From a checkpoint of a small transformer trained on Wikipedia: 3 heads of 128 (1 for keys and values).
Each number is 128 + 32 x the weight over its row's rms, rounded and kept within 0 to 255. Layers, rows and columns count from 0. Numbers have three digits each. The size before them is the row's rms in percent of the matrix's.

# down: layer 6 MLP down (transposed), 2048x512, rms 0.0802, rows 1876-1922, columns 64-127
# up: layer 6 MLP up, 2048x512, rms 0.0815, rows 1877-1922, columns 64-127
down1876 096:175111151117148144113110148147128178141160115139177138126101144088158137140121088127102115139067130179124125132094082146170168123163156102111160168171189098186099122115203148093100095141121193
up1877 105:151139094126109105148097141067136149170129151122112106097137145131129093106157124163158196127149104130086061129133154144143122182164057112215135121133099112133158135140098119185159088163134165
down1877 116:121157102176118122134124144082139092142072169117110141143116068127098155136162096084145145079146162171134151164111149112154097095112136105146072157176112120140117087094192145131173144092119125
up1878 102:158163080146136068104144104122121110134176177139113100154137126132170082105109152146117141144128126133102105131133106141168141118086100203149115164165082116150070086160147170050181122105144129
down1878 100:086105157130099141141108149155149132144105101150121191134164146118143153126104175112122163141154119148143112115103099100142072131184156059162078160154140087132122223132138137139088189165154084
up1879 101:123076134143124101135158133192171136120110055178131089191122068109130150147138090154108158125109099162136116125208158093149118143111048112169101131125101125187114142116134153150178113170158076
down1879 109:093127164083080142202125156185153116116149072103126135172118130128120104161052143142085170114098110131122102192186096158153101087219143103060077174142076144162152083138125114136188093140197099
up1880 096:173135081103149156121104088154128114187109057140148111143134194087152070071105156111104141059166124127168096146112108118110091161090133151171193075165144144121150136111149198112176146152120139
down1880 097:123146148117097105173101130121140157142217085133137163130164138153122128157187134077099136107103139214134129098114136139085093195105181087134111126120162147127098136124123118124211108120136117
up1881 097:111150130153135140137128080088145134155104087135134115123101104120131145106126221167120164162127151117140185103123188105142122105100133078109163177121119141141157135167162128158091121109066157
down1881 097:117101187113119106116172220113136154123126158140148129119143140143061053155131035139148142135250150127125106131184123118172111113115160194058122069107149143116135112093108132176177131139137115
up1882 096:153152182153102139091153090109174108074167158139158055076170112164065116117136142171107102165127130111103186106076160102110144144124121063126070120188144174130112123126119103148060118139085093
down1882 101:139121127127114155101193085088096169074125133155183143110124064105165086086120113099115185052138171158169140154163125117094067153081151107144166108161135096144184109151075210131069144100152111
up1883 108:196107145086098127177122087089106125136133120134156098137128131181133123126100143139142127077135127109110103132142164094096126047126147147143124109127061147081156158132163150177086185101159126
down1883 096:094135149098142115163117084124061117155132118165174133129187121109082134105077117099117106116112149147109116073146081125129105125171114149075114118131122056099132119072173159137106120120137121
up1884 104:115084206176158147076109118158116115116119126167119113129141147147148111172090140160115125153098136108173115163141138133138136178087151148111136112094148073084122092133141137153174180126074150
down1884 102:102094106128090204117098131161166113096131092150180091159137122093098155103092109154117138136130143123157106158185140110121141144128097122056104111144160140139110117124162124152145158130110125
up1885 102:130085094118117075101119136114148134170084119097157064108082100037128121132121137094097165165123120116095133119168146126132102106120107155155079160113083151135114140106096163178153139163144099
down1885 094:130201150155140089134096159144074186152104189166134171086106122174084129111119037162105129106110122152182177181182151211119128136096134067113189104138116126168143094110050120122128152141148152
up1886 098:101139143091090164059177125137129069007099116136123170136115095134115127148150124143144083169074174129146162100180115137109123184089144087147151149116156076154055125154099074137159136113113090
down1886 096:148096118151121091054111109094129114136151160159121075128132146176118051140088109150125114078162142101121143092098101122140192101128133190202131066121117159134185088091111122141114074096146156
up1887 104:110154127147175102147168120197084137147173139147108101155073171153064097161147175118088162123113136142212117123133130131129133113135120150133124110082137093117124109132099107172134177129137156
down1887 111:176136104147115076086142106158148133099120158105163031177149155132114152164087145099126138133104067137111137151084163125060086109083194128124061130097147138119128160119167083065131180122122168
up1888 095:131074082179131132119145135078157147113136149115182180156144152201116107122086152062071083122068123153119111157130120163114166135154196128140132211133104132135107104148129096091129158163126072
down1888 094:168179140151094146121176070100108116168107142071085112066156159138173091177123049143127196117178132113140183121149149104138123075159158102095142123168143128128218090108185156090118147099111119
up1889 097:148122112159135141109164132164072102136091107078141154142114101124125115124082119139142072164038156132098160117119145097179146160129127124105197114129138215135157112152187133116118178191141136
down1889 103:164090113147167080098138133089149148073105106161151081118152120141042152111103173095152143139151105137122130123087119123098152140184135122120095138129065136125153126104180154136112136107065131
up1890 093:154122140115150086121115175080149124163125134154145162179116068101113087100073136142108113181069111155125150129188154145129144089124050119123165138122137084165147098095185167106140099126101091
down1890 093:150196141139118170155092167141164100132159150086190106124167105075109145150107122119172090103105112120103132097106131125125085127136170138110168170114151181095120181153130145119094107129161139
up1891 106:123108131107191097136128160141094118139130140159128120156115127115120134220117143119146143107092102142114086231161106158158150136100151115155107118164090124139190148134164088154120109090121104
down1891 094:061123130122111094154153099146102130111179095078125117119123159165056165183131096147108152131153088069142109073099146151082023100094146135069144071157164137140129147159084155151111125118164084
up1892 095:123133145160128156167117129145172152163171121123211115119115111092143100109071133117100158170089139149123128109142115089142118130111104157139091101151124107126126116187179136106107157151113127
down1892 101:157105081111140159109109132211073134079204118135094143145171127128121150131122145092148146107141216121190125115087165094160092127161127123078141161134125110185222139151126125062089185087088081
up1893 096:135137032128110078122186147078169136214210116118128139192154113168113088150100091100125105114124122149153120160212085134112138100091128089138104140183165107084117206167155105186155124089164151
down1893 091:076114174105126216155125118201037135084122155119181106150153119027140145176151148144180200132191141170083149116060110130140130135119132097131118126125114103191112115123125116083075133134122084
up1894 104:131124086143134175128101107132163108120142101119122125089110091179166122167178098080155171088151142112196170160139103099107108123115096148211120130143111150096115132104122162119090133159113173
down1894 096:134066129187105158142144110149074151133085129135129131125165085138090097085101088098102125087175133138152133139100163166132149165152194099106111153095186158130162140114134097119142112113087085
up1895 100:111097080119102143130122149169193127110156111127133177143138204108185154165157097159106200148155103104109140080095120118106113080193121089172115130149084126122108129138111097186115146139085116
down1895 100:125105152109137135097087100139106124157128143145103121125146109087154091075119128067108111127130066164122155200133182112115099119097146184106126130145148107140176158132132115079084173081112152
up1896 098:117102132146100143164157162150114092108148164146109147085122129124091134171123170175110132095152104206093118136151135098164087164127086169168160181086045088108131083220125083142118147101142113
down1896 104:144204167118114077122124073109166119110163201126135157163158087153130155089103105074165118168088126131085094134107132172030065132136125132127080084088124191113121131044125137096195145161097121
up1897 104:146086134155164134074141122179124127167153160101163119112136168138126121118149128137120099123096111136129088158131132109112170158120130117167152172148135148131107189119095151120127145160130090
down1897 109:096184050120079120155087164156143124116117146129104132106152125114091126148128142136128118123178121131093110041109125185154163115179116171105122093084110096115215091110145096113114130198115105
up1898 108:180103185141125113104131137122133119080112087060095120142128127101093151103144138154193149182104110142125114141112171102170122086177105152147152115104231113097215108118090142194118081140101164
down1898 099:130092150175119101151094111159104167119213144167112145102159198091129170140165113169136090143101176118200140101147062067107181182205108119156160130140158167101118162134106150092167132101106168
up1899 103:086081128100113161075134151197126099133165118148090138145115122120101142079083115078153158120110140116149118087145118186115146151148153127141096108117102155131163091135140097126205160103077162
down1899 099:162098140118106130178130097085117066074146154123106126108120090108148134134183150136056116133182160123124176094122178114140069147125164119108126138033112107151086125125145125116054108093122133
up1900 104:143121115116151100119107110075128142190143089128101192163177134148165131113138141110069112098110130188156130093125143103076135158123110155118149167095155093130123069081117093122148182184193154
down1900 102:112122135149048125153211099164124029073128155111113111145130139123114124120115169100094154093105135093154119091084134086157133097080104171170126142152142172118145147104104078139090078183159093
up1901 099:138134120104147103119096146124160137121103103116095126089128123103105138162081046130127159086077169100105152142124110159141107147175133120220053141165119056171160095139155135090090133163159143
down1901 102:168103108131114101115141096117126137135062128130179106140172147118126132094172097112159171133176084169091140167126167125139120151089180159139117068148142115113120118054155119186151099148107077
up1902 099:160163109153117103123098079123185146124096100077195147122122117173133151156117134196112126086111079088116161113105134127146126086146116151148126112098090154058119122169107089144111158154119105
down1902 102:141172164142125171091132153060153118138120192101114076218153067176107178108103147127156141144131081100095095084083164134134135094066152158133109100157169075130112128103158174081107124085107106
up1903 102:099138160104121096182143116122173129126159096130170108113120143070128072086110086078160132144141124134098162060162091120152129073102098144155078135211153102005175170126146172167109166116095102
down1903 095:130128134141094126158154085074088087112107097143116109146091113139138067176120143164134127125149067110108153156145096127113096138166166178136155096169109074127066105114121176115118190095155113
up1904 106:153181161195128122150091181145180111167125116145114104056106126109120106137095130132128145108122163105143106104138110115144135155194143120141122117193130150076081088090138152156144119210125106
down1904 100:139100109114103138173138101107056103153100157085119131149149118172151127137119135117092127106131132119133165178073148111131133136085139154094134087136127130100136157103129110099180155116150118
up1905 096:109104137141178195149117090125128168093143136095171188100110070132063166080073124122138102130118200155105104132167094098070117136088107174118075200157135150178129171124093120186120180210135137
down1905 096:128075094140115123133137124164118135125137135137158150095090125100120086098117065058152080110128131132159152154148173103125100156181176117103207096159127173114123156113139122095204130142157102
up1906 098:059150113140117155212128174114125087160145135125054173117107131111155107157140077078139123198166186172138133159169147104127097146094094157188156176108184099115130103081118111127149096118132174
down1906 089:169111106109105151051126123183101156109104086116166138115115078083088137131128122155081178100136050082108153088081120145170099122116153104149090060154131120110138166143139139137130153182056151
up1907 100:098120098138134179099166160150150166171107121157129070177122193130118158110184119134203148169160161100129095141144064109154113093125159127203130103148119120119075178112114132111108125145109084
down1907 105:153122081138174156073152123166136129111098140100154130141141097153129117119156076158123092105130123120096051145078196141153128181126125192090160134162131161141119143091161095170105170073126115
up1908 097:132133099147079122096023162123109140130152155133146147152131179138136080094153160110150191130143123148108122151186141105174153171141134131080111144104093109116178173131134104164126140086085127
down1908 102:120125087153189175131144090136152124109165112131119125097092097122065107135110148156098127190165112118115156142103084111147083154134165117149184114116162123090164136146094138084098149173106120
up1909 101:098057124100116095086119086103143096128153103075091144114194175122170152067101123103137083108075172133172087147038224115147145124124147151072114125126131130212194098076101112118145163093123168
down1909 100:133174142131155107164154218147107158121159148161182108099123127148123113166093167147126134143089085072067138074158102099060100122102109099118153109146162138131119163136128065187086111166101159
up1910 098:124106104118117073139161108142121085163156099131096137176167115143138126140176149165071129177137164127146085143130136114070109092197097124074116111149083158151094175139104197164177083190207110
down1910 098:113129138107112114134119136062108188133126163113153098177091115125145143153102186099127255109142148105091116111096125107147151125164117150104165130192114129077157108118128207107127097159113155
up1911 104:109134170143136161136112164205133201145145116145170136096126130124112123133139176120195090152193149155134151067147072151186164155144171116160105152094098155133140124139133142176119128087148115
down1911 089:107123107121136145082134096079100042094129153126091106133127155118157138135129082115107171106060089148112169167137124124086108154096114138122081121155115068140103115120110125100126094133097170
up1912 101:167164102139174219076084147119176139132135137146154090159111171138174135162157207116141097166091158148111112121106112133118137155170141136167128177153204114071125038101064154132141128139088132
down1912 098:099102135041171084119176107127138148115159170121129127134107103162146116143128065139103120137138107137095171074127091126105132151153154141098131158168096177143159142158115042121136112102115106
up1913 102:102170119088097124135086148127166124158130094131099092113163070147079072113169115118122135141053116098115160129116099094176123112120130112132086126153115171155127143125108107062126160131145085
down1913 107:127121140195134129153157134133149119115156150186068136121121115085077057120129097124128141105129076137159130118139115130113176066182149089098150130092153140138130138124063052101091197177187158
up1914 098:154142173112127092093121152154126109127091146159138140131114089107151105097078068148066117185165143126087108114170123095134103119209246104097162123143153164119127136078073105151111139142074141
down1914 102:179102136175063191131190128139224133123128127153132131078152143091150154139168144106095134103144118080222094138167137097138133105112054086161135127109110093130120185104206138123147113122156151
up1915 089:115112091104104123092141080127096119187210093141091133162118201130193114155149140137078122128105098116128138143169117081180185098089121107154145197151068102131143116111177143154114078188191128
down1915 096:127188127106088139162129118145103177082049117107155176073110108147147094120140133208157101077184172154175128133133199140141148121086156106168100112118196134119122153145138154098144164135110160
up1916 100:182195184138080182154107099141111139156163122107120151118162154136154104189091192141108143093140105124178126064156106126156137123128110094143061143159108137091141121196178184080125163141118151
down1916 107:114079124135130110077147114222092135156159162090080112107099110071105136109128148128129118163122154093081156118145134158100107132090065100137143103122117127091161067131109133139076104114087127
up1917 116:108086111127144097069143157104091190119107103134071147148177119115141121100134153138120088109097194124130154126076143118085157096170160136180172099134140128151149089126144111097123086112163180
down1917 101:134150127137144147149117109065136088116134132144145117120100185129150117156111118168173076080136135120150165154164136205165164097074108141121088168185194114175109110123106142113138132070161128
up1918 098:085162109098139126128100177125129160138145112139138174072141100143150177137186114109143067135140183152123146097116132131110100109105131116172180138143163134141093146153127202155116139149087145
down1918 092:170117165074129116123163124070154131137116206108084124147114122101120087114088130142136140094194059154132129115130098168141142169121196091116056117096148146106134130129139146168134132088091150
up1919 102:137125133126062137063103122195131112112056181102152111137119111133076144178105123105097090109161072164149131101176120178151070111096095127125195116130116146119168150142074131106128151158102093
down1919 094:095148138129180156131112152099174105142116137156104099166117155183126126119112195122134097130150159076141194140122065123142141173128135089145057145125162130108144141141112124142135106073191127
up1920 091:087111148103106141104174153155129128113154106176126109176092119150170133173094182190094085164082109153094148113150140151150142182158127162123185155090107134108123143119144186138182129170132165
down1920 093:152179126126124186167127133180104137142088062170104148151181126123126134133088178170121178138169120052101111116098099089096103081105095119119155140131162150087157154109151146093104122081090136
up1921 091:154122169179096143132151167162168111086149095150119076117123100096114143129147115067131149109156180123143058158122152074130145113099109085176134135168154144168169149183115097162103091131122195
down1921 091:099135175048118126122132069172092141181121140175106165164113100102101085186153121126088084150116095194092119135164135202120135178101086158172124081059143080115115162130078128128138119133103159
up1922 095:138178130143142187160154124172085107088130130108091108126104175145148185165126169180146113161133136151125144123149074139129165149180105159131148135077102153147151102054092108128177133105094119
down1922 103:150101095114103101124153197068176147158101171109147068105178080112169114108145073100168137112117086109164165139118150143071133075085105095139177116085116127135076092072084194147142116115137100